Weights of a small GPT-style language model, trained from scratch on English Wikipedia.
Size: width 320, 5 heads of 64, MLP 1280 squared ReLU, 34.9M parameters.
Architecture: RMSNorm before each block, biases, untied embeddings, some layers without attention, local attention windows, gated attention, value embeddings, hashed n-gram embeddings, an embedding shortcut, learned residual scales, weighted sums over earlier layers, capped logits.
Training: a variant of Adam for these matrices, 613M tokens, 10231 steps.
Each number is 128 + 32 x the weight over its row's rms, rounded and kept within 0 to 255. Layers, rows and columns count from 0. Numbers have three digits each. The size before them is the row's rms in percent of the matrix's.

# down: layer 4 MLP down (transposed), 1280x320, rms 0.0536, rows 1250-1279, columns 160-319
# up: layer 4 MLP up, 1280x320, rms 0.0582, rows 1251-1279, columns 160-319
down1250 081:142098091130121127177117131098132177137109069134081111066133120117101113088143041141114121142184140142170084099101140083174188137120121156130131114080126125168175120118077128153133184096104113106118085121104052150109145067090129057142170124095094082104129095168140120069158132070132139117090100121187137071102102115131099137120111145167119062064185117174091134133168096133165133160095104145145108114131096113088176125155118093135162100193071185131083141062115129106159163119143116
up1251 099:094086134130143042139124082112167069138116113145190138143103141130120142144160093125147120149142060092143154143139085135139107124120141060116103149087136109161093058166169141124115167151133113127127083129155148151100164146126092096170108135131149079186121136118110195160138110102086093129091165139181127114057156157162154132125115086185156078157179115201091103125121185101100144163111144119076144141144146164048117097134101158045110176083102118164119130139159113097152112133150120
down1251 093:103137163147105119114098138117049159061122099145128146123069128151122141115093130096100126152100181147115081123193147084075136141155144141089121080083119106156107173110144154126135110064121119116105102182089108133070153113109180130160144092117141133125131109143118104124149134178109181152106072146061087118113087150112121121098190127145108084136140164099140124055143124070103139171160113113147121155061060150106119120199169149106104150138163138121090142151129009124069153150040129
up1252 095:173158141134056143068121104168153119063154133147125098162123151097049162078162135167162084106163136143125119157108094182108094095118107149156113131138143123108117092127130141146121125104088168096138109100210128200084137139110143133094118160066087149150170152091108159123137118164071139113141156103107166175102138189123099162156132141117137178155071152180135093099090124116146077148131121160123140101082164206102113120110136146162129201114188175195205135114127089147110151169149111
down1252 088:110101138152104049173165100184111144139111134141142159127146137121163109117117153161143170180067161175135174163092112134123137128066117084107141109133113123119193147136085135172105114078151116156198089156170117104123151163122167133140135121116120098090184143090137099140160115074096177139111149074102146170065145169096104153187152128180109147073134134131148133149113143137152046132116144088129083113187124074110097169109116136132108190179113124115180085133186127127088135140094169
up1253 105:106079104114097106099155146138102115115102116094079111143123112096094090158097163080145108126215095109084156147112043197141125141077125095151152068063133131158099143149176114182134095147127158132125147094163138118104150139161163094128100129137180114193124109164100100114156132198167168109132088110134104128131122137137158195141193128140134145083117109172106095160184116213128137138142227117141121143105161142180098102073157165106125117147123128104123128128112152089137221105158182
down1253 094:138098057171102170183078145165176129096159139139170154120166125152075093157150097178071132144101099109097092146109171091166157076146120090132124139132112113101176165068132108098087049098124092134100129166117106127098092147169143148166143129152149124163182186131125117114147141100169048121076175160082117086130150095117167062126173106081099154100103143082113129141103171126091110118124147140186114172096098155110107159106093150114134190147165102169161141145080037150158110122102163
up1254 097:140069080166202085080112093152177134137149163150160132147090131173165056219140126144225132119161171130159085183155102143091139120105079120104100156125119169156137064148170184127106150153119092164133100100106178139142166084154152127143146142155108183155122118127156185133138096131091126093094112157138099141113113170102197134160153156147121104185130118082158139137139144062151135131113168138145156066130122140076178078172148143124175139096115120139145132145159121113080132113135134
down1254 071:174102168085108121129163133140101190111118157081125178089128135159184129104130098100060135145162117093101156130135146129161125071156120123113140147121098111129120167181094100113127157148122113123147129193084126105133086167152167100064058078174197111125114117145129140121137144088136126178078134097147121089109151137141142129041116109106190133101143125103131099163115125150111129157137072091116086148101065105142063148096112132094107140130112141149114141132099141145116160148105140
up1255 084:159111093098104151067125146101143137100147155072149164126133199110132111135139185169128139132119151103152119091132142150098067146113179123102168138067142187123143101142123129165144113163155140161120120117159139073104164112100100123184158102072131140081065145108123155125128168198104176127159085140135050128136144066136104114098121109082088103112132120134122130093166117119092162103134074144210080150111167145172095113090156148148125116169154146081138130162142160155084156121159139
down1255 075:159148064097128082101103198116134148097091178099098106121123160157095153071157168112145083112128144102119085107143112087109089155112135083148149127108153106139105095125133116187151128126105130161128048095083179136209142087112136101155132157115095117119105130054117141101071170071095149118163169091129105130136086138095142114202115065168180143181079154094149132124132096124157202141165157145147122085116135148150162157104121136081104176134092162165150054128151104133092147100142014
up1256 103:144166108092174110058113142093123079136134141160139130120093101112125111169098137173116121109146092108114168112165073179132115135120136121157125119118178141141098187186116088128154113171164169114162126066168157109109113175174083115135150171150091134130118107164091128129132106115117140129170141090197100141168137152114172102113157098118160177106126157146138148087106166161147175090118145159155175140094118091163153128082171099126077153169124164118146133171112152127102163092164138
down1256 095:134094168163094113129111123171138142108160084154134166118133148121097100054105085122084120113173181124130186168200145033128144157130164200085138171110144127142153154135084171137077151103093115141097123153093133139109115101182122150129138097165132117187134148141100158207137116114139132151096142093138108144147079136126124126158157161137175103150078172114135159156082144159134102101142125137091084138169046154194079134197147108125119164060126124140074178072083110146127114135133121
up1257 082:152112113161121181061244111141124117086154184120183201110088146153159167185150103198105118155095195057126162103118129099097102089146131151141193131102142125114138074137140160165116081148165117157110094135132149155081144103083139114172109175167141157139096113178135142119168129177128085114125064161090147161138094087152144102117181102129147108114154108141093077110141138136107112118130135105162096151056151132151112116113139123132108149119150129093124110126133157149070167158167142
down1257 076:120108040138130147092139121137196095115126100147148134156124098088099091153129107080207146076135082083107163093182156137118126146107142106124127175083123146136087160160190103172121138195115125072108143144126122157151178149172140112184130144089092128195163096131122167160095107112179121131091142107118144118100180115096174059128152169189080087133125160134091114113148136164177119099182067106124146067146200157107097134094116144092159169118169134180121191157126076157157092110165158
up1258 088:156070150088108166149130116168198092071094151134111139138101121146148115108140129182153180120089161132119114094198172152083113094150092108170167136119140146149120137145128102092167159140073144100162120120165097076165098168139045111096115137119159161154150106087086137149143087148170182100097110076130166159132186123082160167114154113141118177144158094166115105113104117118081154139147102049150119072128131146136105172134127105140093138091161121115123140126070148094091141135191099
down1258 080:125095130146146112069112117148185136124164167068146141193102128119127108147146066142153078156154156076086110177124100137115093114152182107161134158081111145152082129083129132105114114167084130177091147181110196182122123133103070120128148133144156115114165111151099158135169139131141099155110157130131084141121177086158098092119125122101106049164117187125098095178052094151132135147160115117112117057214096119125168165081132171091118165094133091181143176131161057157147118141106165
up1259 113:112162158160155155125144182125149084126101108155115079156103105128095116089171143104150119125115109165147079112111094142107103110106174103165108108140125079179106147178124147093118178108088142106124163138133140158075138193125159176118097150145141158192130115127198115125076113171107116147141165177093119159139128094183120180109083198133108100162129111218083107111229136071170172094103140119144157118080114174113078109078065122133161121141146158108155178087173171155102123186152057
down1259 107:174166113163128186162123135164141113140090088134117190131138108234108074147158139136117136123179080116101169171119152115139132121173103080066163103107133118134106129121125121144116135128100087121078124219099115164138117138147091177141145145112147175099142154147077130132095132092116111179177194121133169094102148119118105111149100099097084146153184114090164132155098130107128097039137123104144168142089138140155059106124136104173171127147109116158116111098197117126164124127073074
up1260 102:130126109145189069137151144136123150131138099024107155169126123037101097128109192098157126115186143136143132141125093153163086174110161092146181102157131080099156123143183152138144179098091204104117130089175120144163163136133190123159147171105141163106148150123188141151126114127148146126120121135139077186132158162206122125146086100148085174096120197144147117125144159131121103133170133152128110098144154124131168104123140143102145149145111159146174102075178164122149104167140111
down1260 095:154164122110132095166113120082202117144118122170101142091131093134146118115111154135043141134137093156126093155149100087152066132157147143108146101180107132108133140163145108135148175084069120141100151169098122180185070159105178097122174121108163057152114083111108147080121106088127138144135155130159147140106072163097128132142144091122093107156098183095133135130080157154130078129148090163128107122175102160160130103137149156103126156171095112122124158074138069076165079081099124
up1261 109:118174157143153116120113169134141108104091138100144130115133141106144152147085131101130122142091191156222183112143150123133109084133113128173135091071147137177115127141110153100110131144085174136168136156175081111091086210161088093137119133197109120187158129152140195193111135196220156191144122083169126139177091100152117158147111106110148121106131184135126082091118189127097134129114149124085151135117198149111099105166132119139134112128153144145128126074118194093088094157129101
down1261 102:196169147139137129142199171099138150087160108130123116070144107116161176140126162032107046152155140103101139087137159154101121131121106145131134115084134171132141157064127136113135153102130131157072161124152092101193192120133133146161112171147108105118171130148152114114153118168173084166101104132139155084138171113224187130127157148130087115108110116128104129163074151143163124153144176143107118125133108092156123162172126167126154120145102140148119147178071092103142173120113105
up1262 086:121104138118127160096105099117137120086112144145124131193159141073134085092115101172146152115130118123157178140120125180147123111153072106157143141122152144111081121179153127126103142155137163064130115113211159161167096187131102166122119135089106145155151150163149196175111135103108112104096171125151120129157163130131173200125124168135118178115097091130076092109139155128140113066151148155119188122098156178100113095124091103127132163108119127126135099148093212132133145114201151
down1262 080:104101131140100096133079153113121168122092070140140069142143132150081123089083087087121119220120143172069135097161105079096136115158123085105113125104204102182186171156127085113156143140174116133128128199140097139108098107194114195126173152163093181107056148130099149109215077145098169166116146105170064131112143150124209129153156129105073106125133154080112161137148122179091118138135120121123173117084090152083154116135174163155117155107137122126098057162160101141163157062113166
up1263 086:104136102174154110132147105061177138188131130120139074164148188113115098121118149117143136116123108157073117168117096159078082191084182151110148167159138045136155114108100106137122134119154125148159160150126113091111125147131125181142130059150161175096112166175127087209070162142127127169096132067091080132145160149155079145147125197111124103171155143169129105115158182128089111124166132104118081094159147083128147177131090127151162169120163127081137140110134137111154149153141069
down1263 086:151105079159137095130109087213152127113156179139157156139077102102153137071135120108086061092183138103138199141082106108200148175140118115125134130172184124111099133139147091115151176141109127082117128134151109204119116094151066124116106138170105106213116122166114148139116045109118073131140101126100127071150186119160150098153171099056111123137108126075123109084130139147077103117137042128200197093165101073129131124100144118155069169141139158128107153132127070183156161142129096
up1264 091:117108133135152131091123107104168107113142160116163143122102133113121150120085101099133077112186127076173141077118115180145169151146132153110119121110174104148143098152191062181133148138153137140124088104125107086126185122152115037116122170136110114181123130125171142128144150163152115116113108137151088157121110189139111155185157088103134087089155168122173065098114173127104193183142194173167146117136183126120103069103150174136123114156117136110127158146097084068178139148127169
down1264 081:148138101159138142165094139076155166167084112163144149065143120177100138150115098099047098168119108095129144160092115171135109081175099132110123054180121153147159079116143140152080116099109081141121074189085074079124128047171140093098094120119097098198130113168116090157124136125136147159106114175086150057138137144152116134167091116126138106050183157095179141134130126073137129142163166121133117157044107146120152095125055156137145137144146125108117100121142010119130117109080147
up1265 110:090113116122139097089212109131148126111094096106110151114155080141122167160132122121155188128098122127126157144188085161095108156142104102145107077122134140150105168196079152135159132071148120123147098126191096143113148123121078149196114165162138101174108127146140105162164150156096197136133091126163090201184141135099110133103150134111166176079105187150120101092134148129117164168111130123115150130118175145118130157127175082178118160098084124149074116102121131101134125128128131
down1265 102:057117177125161143128130125172083177119124110115082144120101085136117135095142158105159131127091108106116124130178145093155090131111140147066070117078133142073088151161118202141132096087170127133158167124136116080135120150151185082126114047173156191106094150134074138152148145109065096155111146131133137097133145080105126139150103166068170148144101148127090135122171149166041172161135050146138143121175064131125143144180139089123061171084140182149089107101123178098087124146166110
up1266 096:111164083143114138091116131169126156164133113121152145145097121054195187180120138144128111080151083096160109088142123115132100095114120122176076173085137110089132131139163115111164117131108189129116169090175155106168075144135149107098130109141089138150167172109131117159128114096135161104146111150093080176122107097101122140105100134119138172121079150128140138113123133156132162159081089152169180091140161135142161114148099125133128113118190125147158152098122173165143159120148173
down1266 092:120107137097122184124097078079131101158131132137123073142161130130045085215147151110174116144153124147079168108158136138176160115085084095141138116074209147229110073105092126155086134095154102175133113074165083094102145104150099135145122122116086153135140121117105163212121104123173181145120089166153130097124070128081170116133152157179072115098166126153123096148154145120140111114146124135065163136118102104089171144133118174106113114095172162190129111151137129095123096158164113
up1267 108:110068186156154087093078079153126112146145117154125094193122101130190169083119131101163117069116156114087117138157145128115117161064179134118194066077129125121100154081075111170144096148109142089120089145141114155111130051150158197137154175130128105134117129101102116152103130100180152106086041098151138171137127097092133120133144153099117096125080150137180134137153123126103123099184141170138128117162150142139113103100123129146121164118156139177112112156085111106149129095099157
down1267 105:100104143095078114133162084114115152117130179029146152154108121135120079078143152164098172095138126113139134116150114159099161128102121104104169164108148139115092102054134137093133115104187135161130111126122158143134137125102119109126129102151130089214132118208135080090094150157135131098094166140056143084137123164121087103130121155118121171171120133095118135158185074112110135118125152198105146132149197039190158140132159146125116104139105107151136138128123082131099115083122039
up1268 113:149075065162090152092123129072148101111101121119159088106158136152145089111097189100118098176191157174121157146109120169082078090174115068137131084169089129119111101163157062156106171192138093139154104120103144096134146133149089132122188161125127136112148119127136142109104158110096075098142149122151091106145122148159158128089153102160164102086148114172127130063180183085156114122138192096092155106130114149125127140117084114140156123152121099135138134125133134149160098153125100
down1268 101:138077146125135113197119083073151105118099115106115135037166149133102080112122167083045106157120111154135179100091161139142152134181103107135161113147124123113135101157192121113123124154155090178160125119060158117179165124129168160127071082113123175181145164127042121137124129077081176126157195151194154032116127164129092123061134117179158156075179111143119151096172122147103132088169186119131128147144164094123127166092085109175068130182141120157106084155158051137153127135110133
up1269 111:111041106127120132112102090141125106089161094116125114156111151116157145115121156079175101159133214112113117162128098140122129124109189108125156125090111155185098129095111152112149148116169107137106120118136165208126144091130137145123153124197151157089075159113147182184108075113169129140102079118147094153118188202137130094144133129152131087131129147104150143074157168124117145073171144182141187162188151186084158127148050133133128210103121150110138169064101108120144107158131169
down1269 105:150064171130120192139068100120125073149174106116113139174119124143110132088147184102140160111198195115131119131157118120150171099150122120073094045086097200139142122127086165102063064117136133163129132168120094122165125076184130165143135125139058137125143139078106166135137165114173100116079114086128101116199157077087150154160148110100155116156081110128134163133101104150061149089097192117083083100097147162124120127140100135173126114104121089115121061150113075171146147103068130
up1270 111:131129121101136194102133163119103096102157163121088113152160128112154161109128101123152110111125173114177150165216121118143069184159138112141115177135115089109157152162152112146140144132121160134146120117178192151130157172093132049166090108121123152112095114139071114144109090161106164103113137153173105157131137140132122114148103151126146114133094171102101065099143174160187163155078097061134154139134104136080145159079139106126118091152120148087155128166160150083146099131155113
down1270 103:100164149131116183134102098088103148102120129104086123130120086159171106120128080196116115112140085113115065136140154109095134162118125169136134118105098114123084127132098136117181134098107110122135116133138150098063152146125075079187137126082160159146117114188104145151178102102171099140098130137164123091069117175161056097205122153101092070185114073112155108106108166165171122127085075093102129092160095116100142117149088100137148107126086135102084148118188147125139126146181143
up1271 099:120145124120090181107168170112161102156102106129124072086101116122125113104103142078111158123102117183101156129084120122134111149113117091183137115084094112155086090138130059078095109127171091154102100148179114125102122103089112133146103100149204179141129121135123150099150106119161127126123152133138130070107134108109139147076144174117130137080154114180100113121150138101147117091204185044067143140141122169162137173174095120180132184132116143063056186128086147069091131139177087
down1271 093:134132144098099155188126121089088128132137126111124108082193122122135084151140127096062157151103108193039099158037186108144138108127126121125136146139126155166098130102109107120101104111094061158124148136092110133105161101129147140144148129134157102099151090079086139120134147116133092137124158213116157000137073115109053089137118154087091126087182089112073150182121095138078152046191106154138125153200143103101090139127109127143134114171124110124022163149121028156155087150065163
up1272 100:045124100103165133129148092093137144094132095084146172114144175148104084163126142101133153142140155118181077129125094129161120154065169070131138135167128121160111067090093091080148167104153125147093167072131043155171110134152134141113163133127115089116123149091146162209125142166140090094160104121109103134147108129171112109154140136181114135101121158211144161151166156032085107144160119171103130090165154123152186113127079088135182163191129111096118189126098120082140157126136105
down1272 095:155146109118176155104074146114206074141098155138166127063095057139103067152090191158113095134063108190161174175134210153149157122128160030127104146120123131123131131139107140168118148164101116098157142192116089128129146135160171101152119106105092192099144147148133134165155171105112092178169164147015091095143047136173087106119111089114082141149105140193147097146134123115129168111114148150158120082151148122128138070132129110105153132184192147113121130086072084152156124141082146
up1273 115:071140091162137175052157097172190050116106117132147132109129127092219115150124180125112132162085124117081133121117091132132120109119134102179105124144121097184046168186099134100113158106138161124103139107109119081173158168168118141153114146134141141139169150124150204117141128142140120149123123189155141156170124100177207123137149178127130092091106061130136105123172106082130142092147154068109116133114131124115151186175144115147155105071153138104157126122154183149140092123162093
down1273 106:150204107103125115078090140134067104171101087121104117146093124165107096109099157161135132173088141133088109175141139146120085124160129165137106131091130103181116077169103091114154117112115149145079108119107160104106109134140115101099071117114133138182131125185158088152052136113158195094116093105180099170150133139117107102124054133108108095105156130095115112123103111067056143109110168053106137166094110115120143111109132138121150159106114149169136138088132125158148162084109077
up1274 117:096119100093101113107146160070153100168176113137143149136097176092160145188073153116117134174095154120136168176145156135100086107115126098130153152087174117180124091157113129092079098095156126148094115135128123115177110159155133147118078126149117182130124158085158138188151135152126110112120113192109067125169132088113157127102170156126088155134133147213132079130162204077089118100057132113088141055142135081104095111152137117120157171161155180094148131103073158136118137137136142
down1274 106:170105169113165138125131121058104120112147107112120093131099091098141100130121113156153108168153206096073083101141103084064097099184103132143135149166172099149175083096125096178153081141117156089119166152095169161128105075149107196084130095166073104123150056120118066154168188143097139091181122186146105164146117135158107165143066120126131161183143139138151082121158137068095159161128122141096130138085073115134143112138081128093148108104166171096185119101119108123143091111182152
up1275 111:086093091067087122103126112147124035073097071152104095132109124172169094098158086151156094205131137083110105149134073104107175105139115121100071155077132129186121157162133160151141104096088122097147096096112157125115127122133137190166152150149164151086132171158173131147164118140180102118120049180139131129127161119085143111182139172085165088109144144121128124099104109096178094079227129180122140102157141105122162190098081121167074085096156149160117200084094116175122118135129102
down1275 100:183139166160175131140143156071074142175121120161134101115142145110117097174139119209143097116128126128154103095124129143131096142147175143127105148080121124132221117133117160136068062101102125069088166159115188078134048178065161158133179172143130134083155116096158065100143153117116158126108123096152115150134095137102138135119099135107119100131035157102167136115052151108109125145106136156105147096114129112163142182121150153108151135127095116092179134183115019194132137112079108
up1276 100:148107086095122190186124128145095096137133135076110145152141086122096145089127145164125134125155110121148120140138087100119095140091140066115129146167117119137108110137160144138134116108096135157151162078172177199118097169166140127186069083110143192089124134150101169136125146116150164111121037152120125117095181144134137160141089164101135095097136091077176153133098078067096151130130096155147103112178133166149205172157087097173091118112108135141144150162150198181117143160164089
down1276 088:126149056081124154140134165117111161133143178104123154102150128152094144183075135135102076103103092135161179186126121110134141112163092086108214135108171173099138126134151135151083120107155143130098102146124097209148100157123138119110153098134147125112095165123140158114138072057138117133115132134095141099123114081155142092103059153109108171134137126169073113149141099134214130094091118135184188111110158138121178133109107129146094215136197111160095160167107154116135191164104144
up1277 083:133138142118118081072107177052119086091200116123138159128086141145144076168108114148128156113090057086105152136161125130117166138165146092150145153079062106128155125189169168099121076106143151121065118116135123148159151103165119094166138076141158154091098137121135164161090089153107099055123088134099138134141151134159121075134132155113155138118144168181190110091146161165098118147129108164164121084136146140147173139117070077112091221140162154126121113186086161148102097150146134
down1277 070:185146101149141126146102172092160142134130136201101089164119155104186121143139131125157110212101127095115089131110144101066109108171105130132052164141134122136135120160118169095121130089124113140111149123143157130132147111077088130114108122155123155103138104091172119173067161131091067140098103108164125137128200087141080115159122142116089076217150145120089131132079123122084152117129101067068110149150105145128079143107110167115125148149159118205185153128126164069161123146155095
up1278 106:137116112119150109086134117135159133160148120088118123155145131125131146099128097123166194121114130141077066113086112179135096119060177117153144087138091086133077080095141094139132129119156097119115109129118077178142132084138058179173109147139138116130119127146094138135141093091139159105093068095137186148101100144100162138087137168120191125138143109165155129090154158062056191141103139136119155120143183127100212132160150152150140166099122152183100150119154156081129103119164068
down1278 104:120156112133108151121095130130066134178060103151115086099162118127141092185048104148167132111106144205102149138213158120134099147084112111082103112085118163160169128070126118111050113065143081191097122102111060117100160148146114098119128147139128183163100187113146123172106081115108127137121106076113161123078123092114093147120128103136141097143156093101157156164154134150129187157132152127075119141099075150091170130161082148149214108112132081187090137158102039081101122096042125
up1279 082:129065098120111124099182098150085081136092146107136108117173150109154130093141090106146120164139147021165152122160099151092115113097138112125140102111139171116046129164094087159139169142147088135130110114133116130075159100176135142153098196161165122134134062169133147096139147134142111119102053135185127108172136065149182173075125109071137035160128156177111126139135099099078125112096161139133134120108124142103137122174128118131079079168171148059122160133095121170145105111117153
down1279 075:125141105186176107126162130151144065115160074161162147191035115110143127140093160106153152081127052087111133144190159104152171141062128174133171162169166152108168110151124136146123147126107150084134057111139156161135122208093135142160140097089142141153142181104097159108153093125226110097100142097098150068098104138119115153144179126085090122170091130144134123110138139151139210142130104151118134102091149077156150134114156109118122177123164149152106120130184036106160139093111139